Weights of a small GPT-style language model, trained from scratch on English Wikipedia: LayerNorm before each block, 13837 steps.
Each number is 128 + 32 x the weight over its row's rms, rounded and kept within 0 to 255. Layers, rows and columns count from 0. Numbers have three digits each. The size before them is the row's rms in percent of the matrix's.

# layer 2 MLP down (transposed), 3072x768, rms 0.0315, rows 2606-2639, columns 384-479
108:148138124127159101116135172135189187118165109105134148100159121109143142095133107145155141185045122089149140137182152177165120116099089119092196127115181103082202119170143151140115113097112122139144096148097138121033124134145143141129187081122145122147195124135136144116101136114202109165
107:118189118111077065088155110112157096177113176096146064096163126121113097194130115114045127080132080142051152122051131076102128120068082151107109147140107155139129097076112111110159144130183109082069130138181139080075126045117114096092038115121111111112104164166168204112088096094139165168
125:166103100154065166175131120098148081157155155120135119120122106128135126150108101153129120092163126172123178050104121216139145104142155091124104148053146160159096148079102093166101103124150173139094139139107144123166135152123132130111132138176170156170129176108112169169175159115166119159
117:087133075150139109124082124142139171160082132111143107117099131115122169160076097078141121159098166126115120135161142109139087034091176131060094142157151057107111090094116132167181157142097085148123162095087152080104169137072120145091109137142086081106162086181148153157088125107101099129
090:110150129137129208100119133116085176138157139135175165083115108137144177125112147209191168120130148059089152155106151155085154081106097083136092135131083122175133167152166131122145097098102111065143116073112158099128151104166131093137157113096071085125139134078130111121192112152146108066
099:066105143096138105149112186173142158113085070183168115112157127205150137163109127140078146159196147163113150135071120117125125054077146144165123152130110149088139123093154114166162115094146154123111128218093181028136090132122128185103158134113128165124133100197158124119147121121043103137
095:119122169138101157063109131133170146094140074098074170111148095103174161123147126144126151162137194152164100120086180076083121145091125121151096108066135215096141100127100109130093135126124133147122088109080099136181109109116159010108174061136160084118127179134116097114127098103083065187
095:161096158138156136088118122134155143180131136129113107141148135138099158164110166133183125093124091175050111133148159158125124088109147101097164096122111150122084112113145141084149154095163166137158110085149129104142118123095203148149085125151106104176158138149129214183053160131075109098
093:129167136123111139185132118084138135142136133131148074121170164154130179136150100142046163133160069206122092092107143183033163160159154134094145116144163146081082147037145178167151113151169122082126139093070167127123160103173148136102138097148155126133068089117187189135154089161157133119
108:090157134113156131123105138157171169125057144156106138118074152093132078153114107116121120033084166133143158138158090161184138045111113145078137103143076138087139142128149141167167151118081124142190144145113103140194070079180074176105150104181112167152130153110091151080070139076189107147
103:121109133142138135162079183095131146139097102076150081116073109126110202133091160069147103125130151173121184153092145204120075164117144182111145115122106152144164108102140124120141160159179108120149083127093135173146100112145155120177152128137130167147143129086150086113210057181066150092
105:083097143114063138100121127104150130123203139119142109101103163164121070138178120075124102165078109123098133116188126086111097091105149116092134129159055135155161099068138154130191094126168143150104150148162158139115124144094125161115030129115165141216111144191072170159189128119132122118
099:145128107149160094162104083109117093152111080150167108098111075153115064151119129103124108110103148174172160137135172086131139117102123186066180104120133147141115071148172114071106117098157100150146131126137096125193141118088117125104110146117194112142124119165160148208101140105171141143
101:142066116119167086109080147094069126087111163151138156111177116105096117067150172147110109141177097166190121122155161205120064081139095159109140127116062162153120150082093094127181199171148162096140106105105126107092131192094137149166140080124164126100130129127176112117146078187108103122
092:118136184125104186101163119153179114141098146132064134128106111193101142103104126156168120105150118136147196109129170158082088165135147187145094166164140160167090141140112104137166084197159113119072174127105163129106082190114097143111170082180164082144110153085172123119160130126125088108
091:147095082148085112138113083127155116131104118160152100128131127163130145130172087118149165138094076098112099095225092202125132110102160087121133125111094132199096122126112121178114102105082054153159127188097037158159143141168211116148139122145122136093121187107132075113142121130114186140
095:123144156100080111149108114113140148170134199154163115090125130129101091125162120118151140128149082149143178100211114136101106122048129092102137113099114163107116145203144125123123153083122117088120133132093112122145177124122169107142172140172129122110152130131126158137080075123069185104
097:145130140079112106082090070129159155094187126060183105160147146070138161121115141131133146061092154117102056143206145131120129186103091131177106155175170121125127152089076167101094135148112159137097089126153121137184235115121113113107133097189161123075076129178131157073126086136093149139
100:106042111192104123111130124129146192128086108104143158193087153064117150125155131151138100129127148144051110120107122133162110140159171107142120130091157118179152095160142142187138107124107122151086095146144110136134130064142118117150089178084159139169190100138167128083115178125114128124
110:113165176149126139156081136127133076104153122132172143116128148138105165113127140110097088130124134141167127156099164127110113127125123110131145124171077102138099186143179049162104164133103154110124076127167059066112107172163135084151101116136102094176192120171112132123091108154103149090
097:135111098115120159119194133115091134132146147142150127112128124117122131132112105075039132103125088107152100165095061145131141127106132088134110124192186129103191149070103094162122146153143152097142090098109149064155128156119147135125070096114091055132131181093198159123157127136134102114
101:078170133107139138122169104113076100122072126108083105034082174164096103131121126106125110090126141131115137095158134175165103176133104164196169100140100155167096128151139146142163112091113075097162103124111125145136089125095141070132157102077076091151075175142042104117083164179145141127
093:179095109066123043135096151133129157149072227117099136139210109108142148145134104125144140086142131130131132090120064144121152136123091135123135151123107135115106113152127145148077134083096152091131074122151152164130153082123116097153117156102178111139096099090154144064110186138117181124
101:127120130082140064167086142104145142175072080097167090139155098122148087146064121119115115165175137138075094095179156149119129098128123141172130105168143162126183133118101139124163131093154094104155177089089152101113095233112163098115117103132119057189167078154149191157169129103108175199
105:152124144110152136083149140151134081116092218165118124131129166166126141126148167081117151098127133163159053153071127104162042125132120092098052123135141119158088133145159129054082124140092084065125124172211083118149114104132188176097094135092167126145080154103168128127057172071161153103
092:111126120116128145092111157128106131106199084163116151065172124084091109110149067156121183080144127144068134131133148075154153128119171133079091137093096150117159156107115168132155157009160093121128162150109082134129097152092115205109148100091145155119135137153102087118114135156098139127
100:032132161130098169106092085169172106132214087089109143115106200129150057182110154096153139161181148128172125121100113083130073172141181126197095107119129127144114118105117186189191118142109047128143170088145111124157160167163184101105166094093129116114208152131108080165176097112138102157
093:093137078132123164158100166164043142134121090177100125152060122149106217063144158117169156145095156175145090165160129094124156154156126113152127156136118149181128052115181078132153096072083120181095097160104134125136113143101149099147109159149104139167111193153129117140119124088091147099
102:112127081136138137156145153116022074075093101111181116153138104160114143107135158134161144129060086115113172130064108137112115140115134167116093131140137128067148147101157151138138130155163124111144140167125123192116101043146056133125127137155098165092149121050105133136145124118120075102
094:176178145147091194121130074112085097139103133093186133119158090186128103138206114111112174079091148146058152162094175124082138116096132150120056138117090079173077057092046109103178105155124117081101178091125137081134138114058100095159122192156170160119091140159122182106184193159110118150
096:110135116122143134178078096138161053160099125097234093172157101131067139088121111151134172118164111112142161181126133119217093166177121180161150113168153089129174175141203150150112120150116213153113135149171114070085125053172142205175180093130094115112118128144144132175083109129112148113
114:089106142144116113182167144134122178162148150118105149104173115159107095089121136112137086150063097146029145122151096079140096098154127109091083107081149156194152155167134174134138143145112171107166155145128173149158085081104130158178078064142128080167069160154145111128078135130144151080
087:094128147101089141101137132138105142181127114144123090144081116132138188180151112120210118137141126126152173109146201159144137090133131149106083133161126092072186098142162075103119190106157128114115137087071109136170094109116138086164145059127081110132118154139199210167111089126098094135
109:107088078135150202116152125087166157133121145091085115192165150164104107151173080073127104182130140106120130150085118112116100077162120124113118122105172149134137145100126116101142144123105122087039163167110093081147145091153141133158108069131125124070127125103154173153122129071199098093
# layer 2 MLP up, 3072x768, rms 0.0388, rows 2607-2640, columns 384-479
092:164146125088146046097138142138178106182098187098119132166120119143153065144118121167105149088145123104121113132167050099072066140077104150135143154125103126122121139132119152130100118058087073093068163155159144139137136107101106107088152108141137126028107185121119207143118165139101182109
120:176147103126186112135110097124123078099152124066107106123163133109126103168057143127181110146095090110121093120120100090078121067074141119157115128111112141151059204114041133153141130146093168086093066130177168111138094105084113131113103126114143108087103144110080147149099113093201157116
113:089131129102110100120088132120115156130122103116052152161092144148139095089110125117099057151178162097133095087181131111135127148104114116147076108064150130176125105110113101137143124080098090100180101111169173134107118126077123129121102129066050103078134066100157132077146105100115132203
093:152152125177136127076140105116099134118125114120152089122137197135093087133112148169148134181140150128131179129098076084133127134131132112131161113125096157147103136096161110089164143175117112122145127141163172126105144173118100139115105162121156154126150087131140094173071111150167125158
098:146140153192087123147147096102114179159136111150178130145059169117115091137125133168102074172095133181107159101162131133150136092115095104140068142146053087090184187111115129138107109118122097146127149140130158111096117146084128057100094143216167099098111151166119183155121070114156142119
096:123200056131155107111050122144162093148176163128106190081123123176125115135137136106115082133142143112170164120123109098141102139122119126111124130122151186143142153147096180128077148132134175088099099159138137086119163152124064077129146091069093130118162155090096150122165111125140125136
091:164162072090118063109190097134144113062127133165128141100105158143124068146102137162131086110110143108135135191090057090134134147076117142153168121123092143118213108120092188094106091106100075131125125156123089131148132104108128123149156142128165177111075089121146118096180106121181114127
101:116101136110088042181153072143083103089083080128137090107148160090134157127152145129105063085133099138154070143140068113112150069145182102115099132141067141162209122087111118144111081069164088179182085139190126111133158119130116165125103179146131159110061179143131091088107138064078120108
103:084142138139129148121090082137089115090164113113102127117116127074087123092110097112202136142129169175131103142207132075171114107041123078153098130135150070075143122115131125151126139064111121178128085168119129174093024103134139103122167123098108085139168157108086103116108175088162108179
101:087167092170143137085104124113086137108107145146078111127137121128089159159166117089143116148087157110147128144132142030076134099119063118209107136106109129109142151115122090139131068108094134139137111146145097123088149106120109172171148109150110191128106129162164123066145181043121158083
103:089182137107088141093155101159101158192095106158141194162142148108128093173113134097099135132082074202093103118091101114047146121125105110185112109108143092137147154071052099125129130094136110084086142159157115133063122111143123084173100069090138090101097186115046155211126119146102113123
098:129148100097131134116148137156077155090079104174115200114148127099118146163143123151156138093201057125077094127138107150142131115192152070170143129126111083143096126124079090124148124084137050188169046137117120146066146164121149127125169176171139083148140138093147129117103097081116183155
099:138154093131116105169170126138179113102104109138133166110100089117148112144112104162107144112097151133121090122167172092155130121124124118167114138144140146146190092124082146178116088133138095130108184113134124072139095134111113164105169136144172110085106166132155203144178150087090125166
090:166125138117103117163086114158080072105104132087151109161183233154143099177121107100140078123112165147217103126175109081120071116127163137122147099149153066197144131142180086119111127086064115198135086153142115154162145120134062118127122147161120141107146138072147114114123088112099143103
095:150065118134153119138141125154109151082086174144155105113132141153117124172106127076088133100028131097086095101164123129194129115121167156111110106125131106116120144068135170206108151136086117135120172112177112149153072120130076102100120147178167078086102134194106163165108099139142098105
098:097110091123067101106142116090215088123081134181095118149122137091126113131119153162142123159118091150168125188150120201140148122137129135138077153071094117070132102150078151142125126121150150115192123135130139164100108099090182106153113082111132121147105165143088200145134104174192179102
095:067063162120082087132107151132087204144143090120160144143093132136106131116089146098134152130133195194080133094123118103115151172121151133105119134179104134123132186118162135186152113123101105094177082135112140152087144145065212117107118162104174125128133067185156146136127143113132180135
102:126109070177113093139168075104197130139078153112162147132111119032172142087122133109150145101102102174149117147100136142153120154073163140152060091132179148113082118114116113103156073114070138134148108169136160149119126152133120151079023171123150129135128079091124141117143108118192069144
114:112112142142121116138105090149075111122088169099133144204137198129138084137087153056083123142082122092102135063065138081126144142129159130129116076144133084145158133054083092157171118139035118141188138102160215146134151112109111131101076146081161099106124095108093151138112095134157075161
103:136138127133109147163187200123161105159223113134058167088122091135103122173103170086148140156195098194133085115093092150147118140137135201158104125145105148163170134123091097151115076155112170139043175120128138083158127071113104105218118115076125104115129108128146176114126145178171100148
105:131093136166090091158153092136220131113158127129140102107112149152165118136138114165123073136099071139180135125115079112107143120096114153168113122120098126114133114075146137151102131080169160111192113174152157120069104102111101082087071097097168169120141060112145136096130124135157181184
096:124141044129107123103160132145166074113166149148113192098111145149088056146142109094098099045102091113101103112153169171068126078084147142149138137140096149130096151147127068118150155137102191135118153140121218150158145117142122128131084131154171169084122168084068135118172094087172105160
105:118119138119054106114127134133095116118060131159105161127146196092131110124128121129112078086151058124144149063080121089109159121077120141098112096121125115144108106051107103116119099125125118102150150130127152194118152144116148097107093146125173148157125082250152134178101117154125126186
110:128098134203116107155136128126123143103137113146128156155105151108123111115074135117091115118156106160094071120128164119131099151136131107078151111104086131115151181122111125172111101136097186100125149100147150130165123118147141118098144157122190129130131189171068147150147158110160145196
097:115070088187100084191111145163119104122119136124098138127096113112168109138117202053147090188135126095144101142093090110079132091156073128123212147115153111100125100136133095118123083164140135134142079148145126172110108053126145133123110099133155138137103168146118107088153126131162124110
105:144141103152122120162156139104166132125129125086055124108095144083139107119100112094167075135091161168155156173108117166128144098184149081104138065117095102108154096098081109168234103137133094133092165148122172139188059145080143117104149130129146074147124160153075126146178094137144080106
093:117154097132104161076127064142149173140144173102150087148087193180161103139129130190105050148069109056188149124098087116106135114103118106110176141106122203141157167152127182142099129127128133096145143156193122121147152079076085165103125095124133163090155091143146118146115190140159146117
110:120094118143122157177097146137138092127140179102104100144049130163112085169095139142084009163090128150119136116095111076124090140097192135169101136106109127147113124084115167161184142129104109115061124104130142135139107106093119131132027097069142084142122100155095155157109117125124150177
094:092125092144177129132073162115112166064136138137112151141134097075121120120062147096153171122105134125143101182167159119158086137084126101109142106152147160120124176168170122169159129131109120183198155166112116156102090134107145097151168101123131120157133085097154132087085111133079080108
098:088167049107190075143180114117119122102122152106109151132105091114132156156141130161115129183110128122136157199172119132139077094102105066119172116102108128075099065125134107132137139108125116166156117188128133119143126159092136088084136084153105164106092112161179114124122176214149141111
111:132102157196087142153109137107139164149132136140127158105179185121128119150056144076069144106120093132088087082095081132100085156124159074095131117075107153152167108039158139145148117079173145126149109120129123124089117116127072109180114116142113073100115144158076109158083129167103178168
095:128111083127095150111149079168134147100134155126143169119076135142141153157083081144041095155122109110167114140108077097139130106125129085183085100073124158119146140111076141171150096100072122098112096115121136161105120112154152107118149155138172073134101113138114124149099147163165134135
093:095128121124108139133221116156177140100113191078109106198125136161087093197077118081118071082144112122127110140223096135139070098080120165102173116114105132160151167076099147127155069103098148110081094118139118185125114038085138122122093126120102131099112159145133171174116120085143100145
108:093135109174130140186154095162079109144113104076041130123132133120153118166135133069100105179145086120117112177076127121089072165091164141156111114196119117112130083076161151131194144173099108100136107138138127132090088123086136086174109136088199147124133085099079153136152107142148140107